Each number is 128 + 24 x the weight over its row's rms, rounded and kept within 0 to 255. Layers, rows and columns count from 0. Numbers have three digits each. The size before them is the row's rms in percent of the matrix's.

# layer 2 attention output (transposed), 128x128, rms 0.184, rows 77-127, columns 64-95
078:143129117153126161085136124117127134141150184098127137178077099129116126136088121160096110133136
066:140173072140093161152147147107132118083119139170154072123107106132146116172116115118163143144139
084:106140118101151089121104104154166130120107100127155104151118121178151103049129148141118112150146
074:125138060148136103061142130167086154144180113136104146133132104147086121129148140094083122116114
078:116121121140182125114110089158112111159151144096134135079184112124134157129098174130128151121150
074:115122128132151149129128158114107132150141114093164153129122134151098144147153131128109163156107
063:115157102159110084097171128100146128160117159121117163139102162099144144079146114120177103121189
064:131139156148141143116088113128115103109151122130155125109129077115123154174126135141105090154133
068:157133107129135109090143105104206173132124139118085132161106131131126121120127122143177138111104
078:138122125118143108123155115145113093101147139146155141164090156089165139126144144124158116153169
087:151152125137106079178140085132131166143128096125105113148123091105140137131148171096179110085124
074:144130140091111128111092122097133119131133139122157083103164183145113105132118123100109144141126
075:125112127118149150139173113124105160113096164131164108114081142155110107062131113117134154126166
079:151104107170136119088133102124118149115143143098090198129128097130132120118111150168158122142131
087:139112132122172081103171130133146155151088136120117172111164132136137129119149153142127059118112
088:094120108123133110121156099144139114166129120100101143114148128124195089101116124086140139114153
068:168126175160108063113138097163154141164102118093160149142107170101116134146132169154121126120109
078:137178154099102154150111154143140103096144089149137133168139122170120141132152143109161124147093
085:116128193152117131132126140133088153112125105136164164155089167136113089165133136158144132148128
076:098132190131117159155117137139138129090101118109124148168130152096170136115146122177147114088125
079:126100159135127137127122132144078155112165160074169142158125124119121113102118141130111151123131
085:104130124122162124106166159137111146085157133122116128182126131117151117120135097096152130123130
082:140132120121146131109115173100118150159127136101112146088125102119129127102134101117140108119099
054:159082131146148165167131132129134139135089130116118118141111127123116135094122085111094137134112
066:124149151089123098101126124108121156142179095120117152122138106151106109141116142109114103128086
088:110128142109068136125106118154117129142100166116117123129117101143133104117113147138098104134122
088:137112164125144138093114141138123148145144141090137179122143117141129137175095101144147161099158
085:094113103150088136134127140114119095123086134148125156115095132123149133134130136118117122116104
079:155136142155141117083093114185116106127134172125157161120118117132121157102152127131138122135141
055:086131118138097153148079124125149119100094090135184112157086116113172090153148124145134116106157
073:131191103101115121106175103118145105141128130123126111131128142148143131113144134106104149109139
094:127120107149144134158128152105105113108171134116138133117133131099135137130073145123129165128125
077:137167115091120174130168136115116152170111130133078155087139104130134156128148094133149146139095
083:109143127142094114114130106143143106121111118163133113091116124136123108098152075096127127153164
067:113131122112114120128094088101140173145118104077136127126113136136112111125112116127119131162140
066:122198078123116119098115160134058136133157144146120091148143149102181140132110169118182144093122
064:110132119103151124085172139121152116146118142141171101124158185146132109114165103136093149138104
076:084125102142134107126105127111125132124105133145120110097140126097114138130121173124107107135123
095:129163138162108112100153121152142135102119134121160129132143146146115097131173114128105111137136
071:098111088154121101129120124139115115113138107154119111132131102107140125127114149146092130116171
065:166121117153179141115159085116079163150133125123068096085168124113172162109114077132154102139127
076:095116133108098134145125127104164094151094107151124138082116142148120124173107158153126119148085
073:153103119171145134130112166132111161127104145088125151139129116105095100089135165115147150140139
082:104153103140178112082122086134125159113101092158126113129156094137119129119130104125126083130133
069:142141169094085167188117126095132131130120101090143064137161139118135141144141095141114187139110
075:160156095104101121134152115127128107129169128137167131177133117143131115128122124090124152104153
075:156126130112134137119142102127118048119127112138133133159142158132182154107123132134125094139163
068:132131150146108122174106141127089148105123123120125122158112110098117093094150123123173124107145
077:134142106166141125129095119116086156163130143120157091109128146144152106134092095158174142151119
078:146123128195098098115116119123084133139153147112120111146136148097127098085096177136187131167160
071:142127090144115120113165143104135128128161186113109156125138141109105142155117107147100170107112
# layer 2 attention value, 128x128, rms 0.137, rows 78-127, columns 64-95
074:198085130159155126097108176146145070118124087116125124116139142144128116141164124121163120102128
089:143111119169071150151125144099126108142151159084169112112128120107141139128113113113179158154101
077:135116123119146145092114144153132174143138114133154088140153090149131120160146114132152169106104
082:097134137154132148166151137139125105137119121100115097141120129129100107092170090119084128156117
073:108143125140141120142123105169153115127177147142157150171157131139137166161091115153151103098164
072:099087158114124174147118154121112152103105136105114096136132077142109127157161140138147108166116
074:124105152100105129149152125161121135117101139158095149106153129122144068126162083106142087108075
072:089107099144128155135089101103081176143170112126121137122118116128141140184115136107137133155172
074:132125128119078142132099123114142121102112151122116125129135145141105167140181110148099096106088
089:132104139118201132119109165122111089125124127098087069125156110144176102127110136114097141142130
077:127135119135095122142154110139109139128078129138144133162163129083109096144101120142189168137116
075:118155097121124146170118132148130073127155103080115128082135096117151142128162103157079168121130
084:128103152106138153151147129135116112165147150127123115119126098158175143176138144105127170130131
087:096135145110115118156088158149154105133133127120166122165108083151153113117117166108107132150134
088:137130139115103144138124130132135117117119152093125082132126145125123122085175128089109079137121
076:112135110108126126114096145115078101113156139168137116134111105094153128128130084130110115104123
082:178106159132149105091122117121135160141136114176147164122119130142103150121124120157125101099101
083:158110106107137109131151124145092128155142144148151128112155143118154137087112133132106156114087
082:153167158088100086136134128098096120126133116146169137138133081162120146137137121113136152142125
082:119155139134110126124134124129155097192178129144119122128138109135129127133146098130133151114141
083:143107080102127147119088090096184178123134138156111127116104133133096168116159102150120149128132
086:099135136147138169088147091161197158128115150118098080164122145148138130147125149121118092101160
065:141167097085109117132133134078101093104154115149132125128130093110156142168091173179136172095141
071:147099130125138131156133100149121179127147126146107122110156139119148078094115140112113152170135
093:147125128115137156141162156090140079071113074146135123071110127100139150126139148127140132148150
085:099121091082091141109115099138133089161118134112107135127156158126101107116115116140161090152105
081:144076146063165123146103150143111104098117153144130084128169112127108160161164131170106121141131
078:125129148115136172163115130105099162143092133141144139084102129155135135093143117117161136113095
063:159134129123133121114143162116120116114140133140127078115125156183092168093098123105127112164111
078:119080152155137145126109146128107172172136118099137093105154136144138131123169113077131136196146
101:133142128160112118110113115136150134095103124116129122153121112099113123160160134112168116143189
082:150114106183120139115110108164118142138147118103142171163150158086137132114148151101121130100170
087:142107124115169122185139128151122138140121117154081112109085104099088079100156138152140112106112
078:109097130124125124148161116117106160136161108169148094137144118097129133169122137122153150126137
076:149085146182148122084109156127164151112122129077131139127165145128113129119174142101147152140172
067:116153118166111120196107115131102113100149115131146154152117119119105135100094159132142151185157
074:114104159146120126129154164101144150109145133116149133172082146149136159071088107153104138160117
099:126135144100121124162131157103143122150125085144101132110110120114109153137116148135136139124103
065:128103120155123091122119162131101071144138164096120140140136138129096100139112091108133129181113
078:116132118123129144115169121128120133107109144090125130138126125098120122170108155135134154107141
082:146137148097151119145127123190111120074124122139148116137100133180209132112136097159123064073176
078:108156094101126175100082123146166128130101147148148130114112079135150131112141119157130120113145
088:143130125108118109108123147144170149115157170101085140116075141114113156121110158116128156128103
074:111146138147152114107149123095103126164123129175147140107117168138092126128107084085115106149145
084:128102154162150126088115163147155096144118133111097097094138111111137151125150129130180125109120
075:129149132119073144113124154139066125125094155130146141125120104139116125146123141155136200140111
081:129154155170121160133105127135162093132166113132116088110148112128135151134086137131148133141117
079:163110131169136159116115125119146101070167104116112123143113147111107151109152142107157139088140
077:162075146113153144131136126115125097162126129093089147136122091138111115137160089089133132133127
078:079102164147185139136145134127168135156081116149120100139133106134112111154143116121149135152138
# layer 2 MLP up, 768x128, rms 0.195, rows 0-154, columns 64-95
098:157149154144184124127097140095130141145148115111138157087061117159137115124148119134190160119119
094:099155152141126160165127151126156143102140080148168080095078119136112174083154092108130112100088
100:160109138092159187114126104094130162126118130123129100168133125129100194120151109134138133101137
107:094116137122135166124139156120119149133098120111108125102157086113139155150118066199118128186145
099:151140057119098126081172125125108104140110148168129125109108132105129145140130166075116127084108
098:092123106105164121148130156106132153123149126105119108106150130141155143138115116145114154145148
104:129161152120122112171106103144117132118115146078103174110150125159142154153146108107105139119126
099:143123082144140115173142147120139122166162142154129157092126106181154133148061114058159110156109
100:091122124126177131169136126077102121131106099128135096127132115127115087111153116148100166113144
101:133141142107149113076144126128098137107130128109115088095130153082128170112118098086140095107160
096:141078120143117141153105123142110114135127177132099097116128110145115163120151127132132142117181
099:153087081067108123134136125123114172121132181076128128119099155126126121144112115162142178124114
111:132146102151114110114149122119122119102146128147125110106124141142171169116163132095132138105060
107:090116165145111117155122089116132124087092109103165178112146094104098128117198128160099127092100
099:138131135125147152130073162150101145080123160134133164117139125131125113131128141177112166102117
101:148134143136108118155149118145115094136136142152156111095135135136106096138100115099165149117107
088:116109081155074114148127159125138115134158109138114114092132102125140143178118100138117094090118
109:141107100135149145105129139123153151133140126157090130081126096131130140125089148140094149120129
101:167109137116111130111154137092075135138149078127151149113133083113128107169121158138136114109147
107:168132150173139143126115155140142135177186140119104114123126146143111114115153179137118119141105
097:115160113134095133099156156193138086101121139133133128128131147139162110102137158122131135098155
108:149055149153135136052146154122161147095178100106169150154127144159114117146113096169128100112135
100:130169122160126113121154117124097114124103115115144149136156159142114112138127132156103135110171
097:105064131126115133125107132121122162096132115110096153092079166127118133160111117131118136096083
089:142141112130129142136114149095097120157124110146170119115155073157131151115100119079118138164146
096:097092146165093171182118128115151105132146172126127136136175108101129113181094113122156162126127
105:155112095114152147144131106122179113141118117112131139074133135141155153163114138111134130147142
098:165107124116158147113120120138101115120095125126137159149147106121118143091110116109130147103127
105:093135126125130149141116133134117130112121160103123199104113157110112142119143071095159153104127
097:136133124120130135122125127096160115134130152117103127174096148157077133179133137152140102144128
093:112122079147097157111135149136140149105125115131155086127129115115135114098156143106113140135071
102:121076116173125157133127142107133134127139159141123139113120133114154069131191115126098158132108
101:142130152153104154115089118119134162091108153150124118110137130106152141131080074154138129123128
098:157100112113130146152124131131150122154152081077147115122167162097113082110110121101170184105135
084:123124145143122134095136094114151174119155119138128145078119118191132158108116064152123119152114
089:127108119154143113132113132173159116115137117150127117140140161131154097084154130125146085104143
109:128126116092116131111123149106129148158162107124084128132145145091135115151144106147141118100189
094:104135146136138137126110116111090147149138175109097156112104180086110109170126148125160114144134
094:125133136128163094172118117132102103142126119117097131134145129131180156133175139063138120158127
104:145165090136126078117118117125109164095121129123144145079170139158101115117122132177139121139154
106:152147140149155168149118158087140092138128139120133086135115203128122110148142116143118181112145
106:115103083107109142174160092102141141146094119099162112136048130133125164147149136116110092123143
116:137151106116120144112123151089117149103090131139150112150143081167111113138117126154115145159137
101:108113113117165125134121130162084099106090120166154108182179118108135128138135139111102126117166
092:144153140093136136122166086128078146143135117131136134073119146121144103121143166103136140143115
106:146089109086109160129123143138107093115152152107134152165163108103126136133115127122162125053139
092:080186088148178115069148127103167145109108161137093121107115109145119141144132120143100145117085
107:104128079145129176152107131146169131123094103132128080142125148140135137134124160105132133108112
108:117098110156116104117166083121137142169125149130155149134135101153147104119120111116130148171125
105:085127102151135111163127112111099157143157135092108133112110108157167109084133123112131151116155
101:140154165135140102099153128103115167146132155125141122172151165133108115164138177151111079153118
104:130150171122134123090098140149176145168137134147165108108103183135125115133170148126128142121111
109:125115118146118164100122103101129118177113127090099124122128090134149158106126131098108120176104
090:139165117183143134105116104141137153110096159153117139144118144151106163105149120136098131117102
089:164103128120139071101107131129123142143119135118143140157119121166118118115133099127157128128113
106:154108122118143140110118150120126122161126158143111092118118149102149144136122162103074167168119
100:152161112109124145138112079159128128085130103117113127137111130126101194147160175144134129096131
096:133119092116145107075159114165126115130180108114162106138127144154133132137131117135130141102118
098:164131126118114127091119136155110108134188102111074147126115115080111131119165143140098146120146
105:091123129143136122134144065128115126135130108101133153095118133098133123114124104154148128132174
084:076088101115106174134127142125159100138146112105110162162122122104169147174131107101144142116152
106:115129087111101120172149127123130128133145079108145157138154142142129140160174113130108128141113
094:138121093106139116138134155082110150167088123139092150099140128148120138100118117151134084125137
096:126126138097127118139156145174147120111121124117109133104108112096159170170123179109121104115094
091:095150157138176120113109125167077145123118116149116111119104131122129152128121149144142150168106
108:112133128114139106156161121100119109139153154099124181120131125096161148123131124151184119123143
108:157105102129104167114116099122123123133166106153120123123126126112112164131131076124187096120172
104:127135151121145104142150132157103087146154139133142127145135090118119112123124155145080185114081
105:109119127146154088133130136126103153104085138088193112146128166156142144131122134119096136139113
095:105156101132136138092094121133118136169149153150160106090125112128163130155095099125154129140167
096:151104077091148123151090144102136117144137120135103096163163130171128142098145149141132089147120
095:133110115178116130148089133068153099131155144118156129145142109131137106125127094125130127130088
096:103149166133156127105129176085120121179110135109112141140108132130110135134057099158124151124175
091:141136132112128128147150108134118151121087144116160127119126156137146099164151084181140148135098
091:112164089131163138079119103156118155101075080156108094120125126140097153115110137158104135145137
100:125100135123095148140139126134127157143121119102143152142104119123117127104166115117097171122073
113:124162087134146113104159097105135164163152127128159156128115153118115157087137153125154148105124
097:142094137139089137113119137139157127126176110110118167092146134152110146143137140128111130128123
099:081130144153130099132171124140110128113101145105134160169111123101110170133131139179090140101138
100:108153120098098116095104116155105128136116150138101092109158118120189109113137165112138135181129
088:128133104125135097094130118115137168124122127073196099084108146098132109129152123092107145108106
095:140141117127126139089105147096110087134138120141096142135133144132112085122101080124168157128130
095:123143121133137109099130074169126082115117124133082143152153130115130130098143149128068150148091
102:134096122110151144120086173131108122141144129135132139154110156088190134101126108177108185139151
099:157148122086144128110117122125156145130100110111150099197120121121122161148122148151141119137111
106:147104160104120128123115158164135128112142123125134134093115137148128120140165117149107135146132
107:151107133128132124103101167081118141142141127095131136094141129135150125136114069152133124114121
098:107153124188113157132130165120124101133128118123111128110167154126156062139162092141082125121156
104:117130128120175134104113139053134101177147127084099094097124113099116124166126144120134118122154
103:103128142143112135126145172122114144182134129115129127176130123123118144127084126131140140123122
096:132108137154165116108134137063138109120125137171113145156105167126124143158118138130121145113129
102:146163138142128133148127163095092129113138144091131127152134156154111162087133129145167120120157
097:133092144147136138121125136124127145105196109151119121151178148134098168114149085125132116118112
088:115112108120117138153105150128141136152146142158081106133094121109107157131119116086110145133107
097:168114164121130161111110105148129155132119171154114128126104118187138097135162104119129103096121
094:092134119182158114159145131120079118138094095142145063108125140079147094143142136098111148117126
102:161142118114145126118127121131136147170168127138091127093130133128155156127143149164113138123126
093:102101100111158148127136115093136127136135134104165144137125132068141133130142073171098108143131
094:067102128125121145143114134164134154142137117151109159158115174105123139125118152119153145160087
097:142108127128142113148118122140136154098118128157104086116099102164100160125142125146093148163114
095:116118096089139101192123118150136114154111134114136107159116105166147161147141101124131143146090
106:140122131120145124105115146146140104144129147100104186124161080125122150092117123167173145098128
087:112106106137150134145147166132162119169140121146082172104129127165106116075151108147133158099164
093:094132163118131165116188084147154137151101167106126158125091169137127108123109119099153162093155
102:120107152150120116141138132133104136149097139136140102150152112125122130136137101159112133122137
095:113134138127139158134113112172109128079109088133179105111136136140111126162124120111166154093087
104:129182186152156128106148133142101127154117115118135161110129122150109114146112167142154120166127
097:104127063136163093120100156162154132128129157161142120145118144116115145103115147168136123112117
098:126178134163108160135134116139119152187178162131145157135102089124110133120137131154153120124100
108:142149098139122131080083110097163127142146138139118140112142120130148153151123114141154098113081
101:140136108121167150111084122123127144122153102128134113076164135149156131120129136099137123143097
094:105107123115100145135125120127126146124138130144115164127128124139112152151119104141139105136142
112:146123151097082161146144155143160120105126090114140131149148091150135138147176100138097145110101
070:140155132134106113141115095150152150138147128140129061072136131156108149131151126117129134134104
105:132146132123159191140115129125138098124109110140119079134166149140099133126159103139139154098098
115:120117094137108129121074133142142138084166158126189115170118100172152127140101141110166100086074
098:122126084138146141123140150144113127134127122161121095115144152133093133100128093135151105180126
094:100133146153157142115128129088093115171106115089104163087140134124128115148140116113124137149143
090:133108084131149138132161142087139164095145116124128087085084163143131146161109133115112138102148
105:135155074149149112147175156114147101092139132112147072162135141107110114162154102137157165132137
112:111106141140123157097110116133097182118123185116112142164109100137152121122141161131168109098088
088:122159165140158135095096128134094134080142106123123117098144149151103148164184146120125109142112
106:143127120161138163145157130092112153115121164121203112126130122114133125141111115145144089119141
095:116144113132125139141147126124087130128167067094157143142147152108107148108131106111127121095129
100:104098128135133163133107134132134155096123102101121151142140163136093144150120104128131119122144
095:117129142101121131125133156112138158173145114106133124111094110130134094151120141126119146126112
104:093137135122099128122110168137129137144140151125137164164124106114155109110112092145135181130145
097:133136107095180140135085104126135096109127141120101081191153135120099137133115133135146170129153
105:089171125154118157096152143142150127163151137071138105148171117151141176136125142133128138116148
106:117128105137122107084114132131168142131134133153150177078134192152087147146162113140144121113129
099:159116176150172161090132164133120162154134119145161100119157098125134097126111128086105098144142
109:133136129138153125152154132113070137154114167109161134130110131126138111085097123144158137159128
095:114119152121136139176124126130096135094095131121146102121116136167137137137134124125094124154136
109:128140136130161123088110142102116087115119159207163094151098111128155145121128146162142113081135
094:141148111099124113105104086121151119145125130126119114107134144143140108124154130119118192132113
095:100142126167118136124096133142134143125176149137083142148124112171128130103124110127114149116188
105:118126145133154138147127128147117136090139123110129146127122124104126131120141109133129148135148
087:159109141091084120171101133111102147141156050131154127128140149066128151146124107131136102120117
102:120105141156156136114128107130122152166156178129110136111124106133134139155099113120095173145091
100:142097096129145156153112165092091123138160116095116129166140146106112145076158068127123094152133
098:145089127100140141161134151140131179135124160112079152142110084104091138087088115108133143147114
095:125106108130102105094133125135115123124104151157119124166110154140082115130122154154098154135136
094:095155103115133140133134135123123117122153099118112163114126125088121117140097151131129111149138
102:106133122073166152139130125129154125140154142114127165106174124105102140147136118145126101130137
103:153127134152121129125113140116134127141141140145158140159131101113081108113102123085131171100120
099:155113124140076106078141095187096134132127110099086130145152085085136136093140156093099133116091
094:148147118163131132115110133121115110124123133111114106105103142105161090136143110107141070117120
103:120139121123133144150099105191149146113073177151120101105114131131158134127142154128140144091120
100:142136092128105118113114102112061153129104154110146131133158135110106119106118130125103168112152
108:122152171144149159125084105161081145131144146121092169154170095131146110078098127110189173113134
096:163095120121142091158139098130159149144127095116131097146133121117124155110183147134106129151134
084:128145103129118113128128112117162164159086181125109112116111120153123130130097090102117188159106
087:101111082169161137139107163137118149107092128105109160101139094143155161135106127136126149163114
095:100100124127183157146109124104092130123120113155119146114161133137141146094093135127149120121144
104:117171167137149106131125133158115168154119124093072165159120145120137156143120150149130134154134
# layer 2 MLP down (transposed), 768x128, rms 0.0735, rows 0-154, columns 64-95
111:119143076146169113134103144144140119098108087134134130133132130156122128146158103150127077095092
086:114126120146102095120146104062109131137182136124110108096178188096116136120115132123110126098159
102:146157149132168146114172141131147141142125123144133136131147158110122177153107134118133125142139
113:157141154182118110098105092151065121108091126150106112130114149133110137161143136125127113159125
110:138135108137135101105124074097112101100116151124124146096080138128123115097153141132122137088164
092:113118142160119078145121098124142123083096094179136140131143131126136140111113095106135151135126
100:141137131153132099151139150124147126103113163144105130091140184154097114097115132074135151107168
090:159125176129132126114120064147097107149101124098145111163146117094132141156155166153125125088136
107:133179128063141098123147168118130119117141131162117157182130092106101082151110120132110113090124
096:090128132123143127144173097176108122149115112103097130156121153104113119174154136094161101142173
097:121163093083156092151113172113154114082120091116168147115127119126125116124130128138169119111107
095:137120102129135119121122115087097155102167114096110105084067148153171143133117172156156134123110
116:133110111121145108096144128148132098166163148150126138097109111152140106089114133149154128105119
093:147149128117134122080152136149140142164146135147119114115139128103096140139093094105179078193145
101:116148124091106102135144141150136134110137116162146102151188175115129145149136123121171107160162
089:131121089151158169135137106094090130105153121119101094105107155093093098137116118119139152122130
091:149154162128137149123136128139124125101129144108134136170144115097127144072142162134102142109141
106:100084125130106101119164143090131112143143092093134124100117132094123182093116136106118183094165
104:120185139128113140127155100133132144129141132161141106138122118138158150123139130139101108121100
114:135134125152136116116122157144168152123138133095118112100066153118110136114135115151143084163147
105:098132168098082130155112162110143140142106129115121088141127145138121172135117098116091111149081
103:140114143098135126091138130104119081125133149130090132115142147130167082168105171108105121102161
117:120150141147116105093129085095098161139102130103164128093147142146129090116135123138087129079147
088:118153177128133130189131154112133100097129129164116134136165100144095104127111132111128106207125
093:118138160084157182179122181098098104092094143168107155127149129117077134119124162139115149172113
090:063135138136107123107158091172152126155140159163124150134101156170157091124110128157106121108095
096:087143143090142086141116126122158117120134122136090124161165124132086154128141130114134129099138
102:149159132179147153111097087182122165102120157136119124120089128166115091104140120133133127108064
096:078138125118186108146150101124148139154136146119139114139135156139130123070120126117125127134105
104:132104135131152112146153103116157125103104073082105139133100098130112143089115101157118127123123
095:177151161134136089201159098099135091129147128161133137129111151105108124139117099092175155141197
108:145131113164121153097126142068143116139113167126110116119147140098130091161147085101156167118131
101:123113135133154121145111184146104115181165126096092108132130126090145090137149147137146134139091
108:146141121117120106092130125132135153116147075128158106087111145130119100135123179088123150103117
083:114129057113147104123155133081131115181086173106126129127110152092154105093124147106138140117118
089:064168122150102169156154129080113117146152158115115137148150114152139135105090162101137172145089
108:096168145103094144143139149120157124095131117106144111156134113137108078157140146111130134168144
096:083135163115139112098162134148145144142146115106090108115126115133122112146090089135131086081112
111:114105125158134123119127174151151161098122125127094098116143142100151187128128132166142128139132
096:077108122148101168133139176094162108111149143105114128139108144141138158148138091131107110138108
112:156129130165120128150074161148144130103085087128101172109109135128139082079129125133110117100167
109:151128141177128114139116143109127102145105140156144163121138138148145087144123113153144125124126
124:115171149097107174125115159127124061090120123147141119153143098116141106113143141133089109156088
103:143113128178155132114144111117096112151115127063125162124107146109137152154150099122152133101102
110:139138162157111149115112084126130140147087141123134142117143140178144110143135104171106140137086
117:148064150109138118123099193193140133111102157114104104130115146127109083129172070122140135145119
090:147123143132093098098119135096122135128129126136116111140156146102107154150154120142137132129169
105:151123117142138115081100106093104169127117123121137124150175132142128111136111107106107156080118
121:135137135142184133106109089128133095159090134131168150150101128159143126123153120123115100120167
095:151114148155114130147128095150108109109108133128143142110128117176129125161102135122159115139101
101:143124148123114121108127126106143106165157127114152147143106152137131109178141171147116130063116
106:133125115159074113137155125145126124105163122130109159104165146108100053145130088112156145119146
117:145166134106176108116114138136168088139116094103109109115116159146128114110141176097139160160138
095:112056170125133115129131121107089103144108097108125123134140157143102100176146131088125105121113
087:139136130120100141123120101137105130092136144135116131102111143137131115116079174121140107123091
106:152128135110166121129111144184155147128121113166137117112118156151131103127103122128122132153119
103:096096151135134079120122153080138100129093123159131108137139162130150120108109111131158132119113
095:140140094133097157144152142114116098137141116178148129121125164104132153157111130132076131133155
092:108118149128138088140116172096157165130109159149136106128070138147121153115136104110119138083119
104:141154121098150147154113143092152166126123096132145175102127124173132172091090096141132113123109
088:101115167139156113138124103148068128155107179139148111110136160096090115134161164120096137108119
102:123149152150141086088124113100153123137140142165126110102156128166136096136114139140099131113071
098:082147165164140114106129093141088144121131148163141147129151107157144143119185119134126128175122
102:136133148163134144156107140114135147101149100136129105147158144158091076084126113133129118151175
087:154120173104087097115098127089132105145139143117125159126129143128113151204141159128116123133117
095:121128110128187153049102125144097096188132109158119116096120094195114117122119137106151127130138
104:119111107117143157108109121124126113125087130111175137081122140160135150166137145119166122132159
110:114123107119102145131113129128109155114198114084113150147138107129116117156136144155176142119146
102:119164104162144085115109176132109157115154147075142115167128139161135101109129135140092060140188
094:145155138144139104116162158112068135119141110127129127125102092086067129072140141162089099154109
099:128123115111063153149131102126143150163142090126132108140130177143097119148110153115122129158114
086:106126135140127133101161125134101138113124120117111123106136111124092166138124126112120134128123
108:131145118109160148120104108149127109112128111150130134148139145070150095198136141128126135141150
102:131170120127145115105156141114091103163120079122106144163131121090152079134133135113157103119141
096:115118116118077101157192122083139123128151164120151164127120138106113085104106145098119166130114
111:112144148117080137164089141112140149122150076143107149112118143154109099136143135127144155175125
108:144138105118126162125130149153093170108146159100148132159153160111141136136039114084155147145129
095:140129154137130112105124086140170107078109136132126163125148125136141127138161105108127110099181
101:160129150129101122123157093117101138100145129125166125139108160139129113095128119114101093169143
097:134131152123145070137135168100129090096148114150120119148146094084114145115163097104152134124118
101:132121121133107169153145142102073121148151088150119134146079141123081175141107133113177114108128
104:142118147120065109090117138117131128090138125142089186142130128130089102123138111103160120125127
092:133131112148109134125161154116125104105165155135116157123103061169110114124127115099159113121119
105:126141087137089152107102173098136134132115091125125137116142129113086139121133121097102134158106
099:108198138112126090144167116105118090114136129159109149104086135119116152168139164145102119170090
093:148111129164125148132097114112105115108128122122134141146119086121114148122085084079106140088122
102:123147124125114147152114106142110136112122130172130129102087157148126108092128139124149095165087
087:120139147149116113101120099118153185138114130171100124128110143133117157103094108112098157139124
100:100142145144079136117109131101086129100155094123151152133135115124079123107129154130136129107166
106:118167138108133130112146129125099125143136148166113117104116119118103123129128129087162106147137
095:111115158174091145096122157082073126107122086142124159118107151116143101115113142105152167153123
102:150115120165159145084105126157104148126116190171102117074115134126139135170115132129087153174117
115:109155112094143151125119128119110101146179117152138120105127132155157122107106138093089135138091
097:131087136139149077089143131129102109128138096129135125137139153158106110124172136118102135136106
106:116106137141171142132124060101127120155090146139135108126127104153105107119137139175140164125136
090:137079115124117127097112123105105150117134113143126171096122131144169122122127172198121112106110
105:161127148154112118134145152172147106151135121119114149162147166135087100128083072105137162095100
090:097131129114135102153158131128128060138163137105151124117133158123117109147150144091129114132130
097:096162135149129107125133113133194117130092154139152187152086130136133127139156112123117117111148
096:112154150120126156160114096118094102132162121104123137140141144089140104180121134129146110143129
098:109153122130109143162109088136177136152115151117147116114134168111132125099131116114141109150142
112:120179107151143122120146105124095117143103159172087111125170128103130183131110147047110120144127
089:156135124127148108149154121149107113079158119136168114125122144098131123160079143156172131168134
093:158136104143145135128094161092130144090153155103124116109148114136115117143099137146142108159137
082:136101137099139117141134133142120122093160095159137123120088145150162150131173146084103112146144
089:171113136168111137157104100139088130097119125093101113118138136135102134084124100137073174149119
095:114115171135113131154117160121190122105127103065125103126102128112155133122176130142114097161093
103:173145174155092136101094122113122122089093115109100130084097130103148127123092151102134111113136
089:160075125119167146152097151164158159115097092130152124123174140147099117085169127121110147126116
105:154102160104140132129126090119087141152116128100117139172136089130144137106166155164094123124144
101:141139089147137098126176128146156111129098153122145086130100129111130131162113153164168104127147
080:137117137156140103095107139096117124094150128087151138135113109145163130082109137117130184127152
097:121096127100136126117136136110101147157137096173174102110117122115144131088097131102121152146111
071:115120108132117123127126123064116108145098134105131196160114163147157142142127154113142154138169
097:115111122174153148115151127140136147149122108124115111125067128139143155111136106157153135115093
120:136110121131147118151137196164114138170111129133064166145102125112118085138135162121162141131087
087:088159142146131169145168118135154117155124111134108118138169157085120112146157196146104122114114
097:091128140134173123140140134148176134141120114070102094137177127175112135157105105132098098118099
085:144109135131083110111179109117130082131106121138143124092149109102122149179134137118157138090128
092:105090177148115172111126075131116152092113124158132162093138171117088134180150111115107106143151
110:145100141144125146159115182084102151139138092079112062110119113147112127135105160134146129125118
091:119100103131102120167110133110106123154142169125116171123090136136157135143119074112112166100158
085:160129143082103164127151092093143111108143126118092125125102104145110117108126154089138133139168
089:131143135139106104105157155098120148176154154115161124138135143122125172083155166139119094126125
098:146135144157100111138151198117130118162140122149142119102140096130136131121136119144155149094080
101:145170128163153131104129120147157166105094166139133119100132134139137118117083112106134132128114
116:141162127128147096174160150129155161111148094154129089122138117139114078107119109113135104146109
095:105109157146095180125138140108141102156097102134153138083090139159128108134120149151134141157115
114:155143130126095145105146126124154161147128129109134103143134191102097168123107119105099151126129
102:120120109122155165138096103146133125070116125136118135187154118153110124080119123118144113123112
098:172129108159142121117146165166131126139128158118099147087121118115132143125106121122114130141135
114:179140137096096163124151086160158157142100122105092135130089177121139145139100116137141112126107
095:134124153172123092102184132141118133135105124135119115112118130111122112128110082111141138110151
112:139136136151096125112111154149136185091116101097149144098090116121151171079118129119115070122104
095:120156144125120101086123140107164170116141116148130137165160140134118143127125095126095105115133
085:121107126142154102142110155156133156134077130138114169098100142159170042115166118095144129129131
101:137177131110101152141113126145141147134105139182126112127105134160133153074082082154111159128121
089:133132176126167113121147096102140158130167166138157116139109116127108101150136102111149142132117
097:116111134195127127140122205172141140130132127156172136114154150145112141098107134102135124144158
100:130145115110086072133151060141155141136175117103119105150137144157068160124106106110118103154121
094:109137116102140114086150110115142141129139158199159154097094162152127094126144174136087110121140
097:090144153125074078113135105136127120126120133114143157141133130133118139162106158115135114120104
093:124145153105146123147115107136111144069109131099136121157142144112120142155117103153120078138172
094:132129172135101111143140148118155117097133154097087132144116105136142118143094179089109144157140
109:132146150127158172074080069128130117145136127087109091133133138113115158127107141174105169099112
101:125146151098101121103124106076139154112079109088116128158165141162132151136141119133128174114142
093:173162122112144106100128149153134099162090151120128086126165121180128161182141110151156144139120
100:171114123118105066116156147081083103120114143113089126117132100099096111099102120096109160134121
095:132114169121134147143153111125159129127130187134166113144133098162125118109135132168148132196076
115:169155106132141158163165161110096152117104113144095087120139173103149127123107122102177131136145
096:160089127176103167079122165082086142123151125147122146080129127129137139088120090129200136140136
094:081155148156151139156114143115123097104099127109123137142158166098131114108118157139123119123169
085:150148096167150089095147107154136080137145160124136158121122134125101138110145117147128124100153
097:098146156146116117123141123127106068137147150155152131114133132115123110148132145090123133139173
092:110128113106134124157122121159124160114096088153124137127115115093136088125122122103131182112101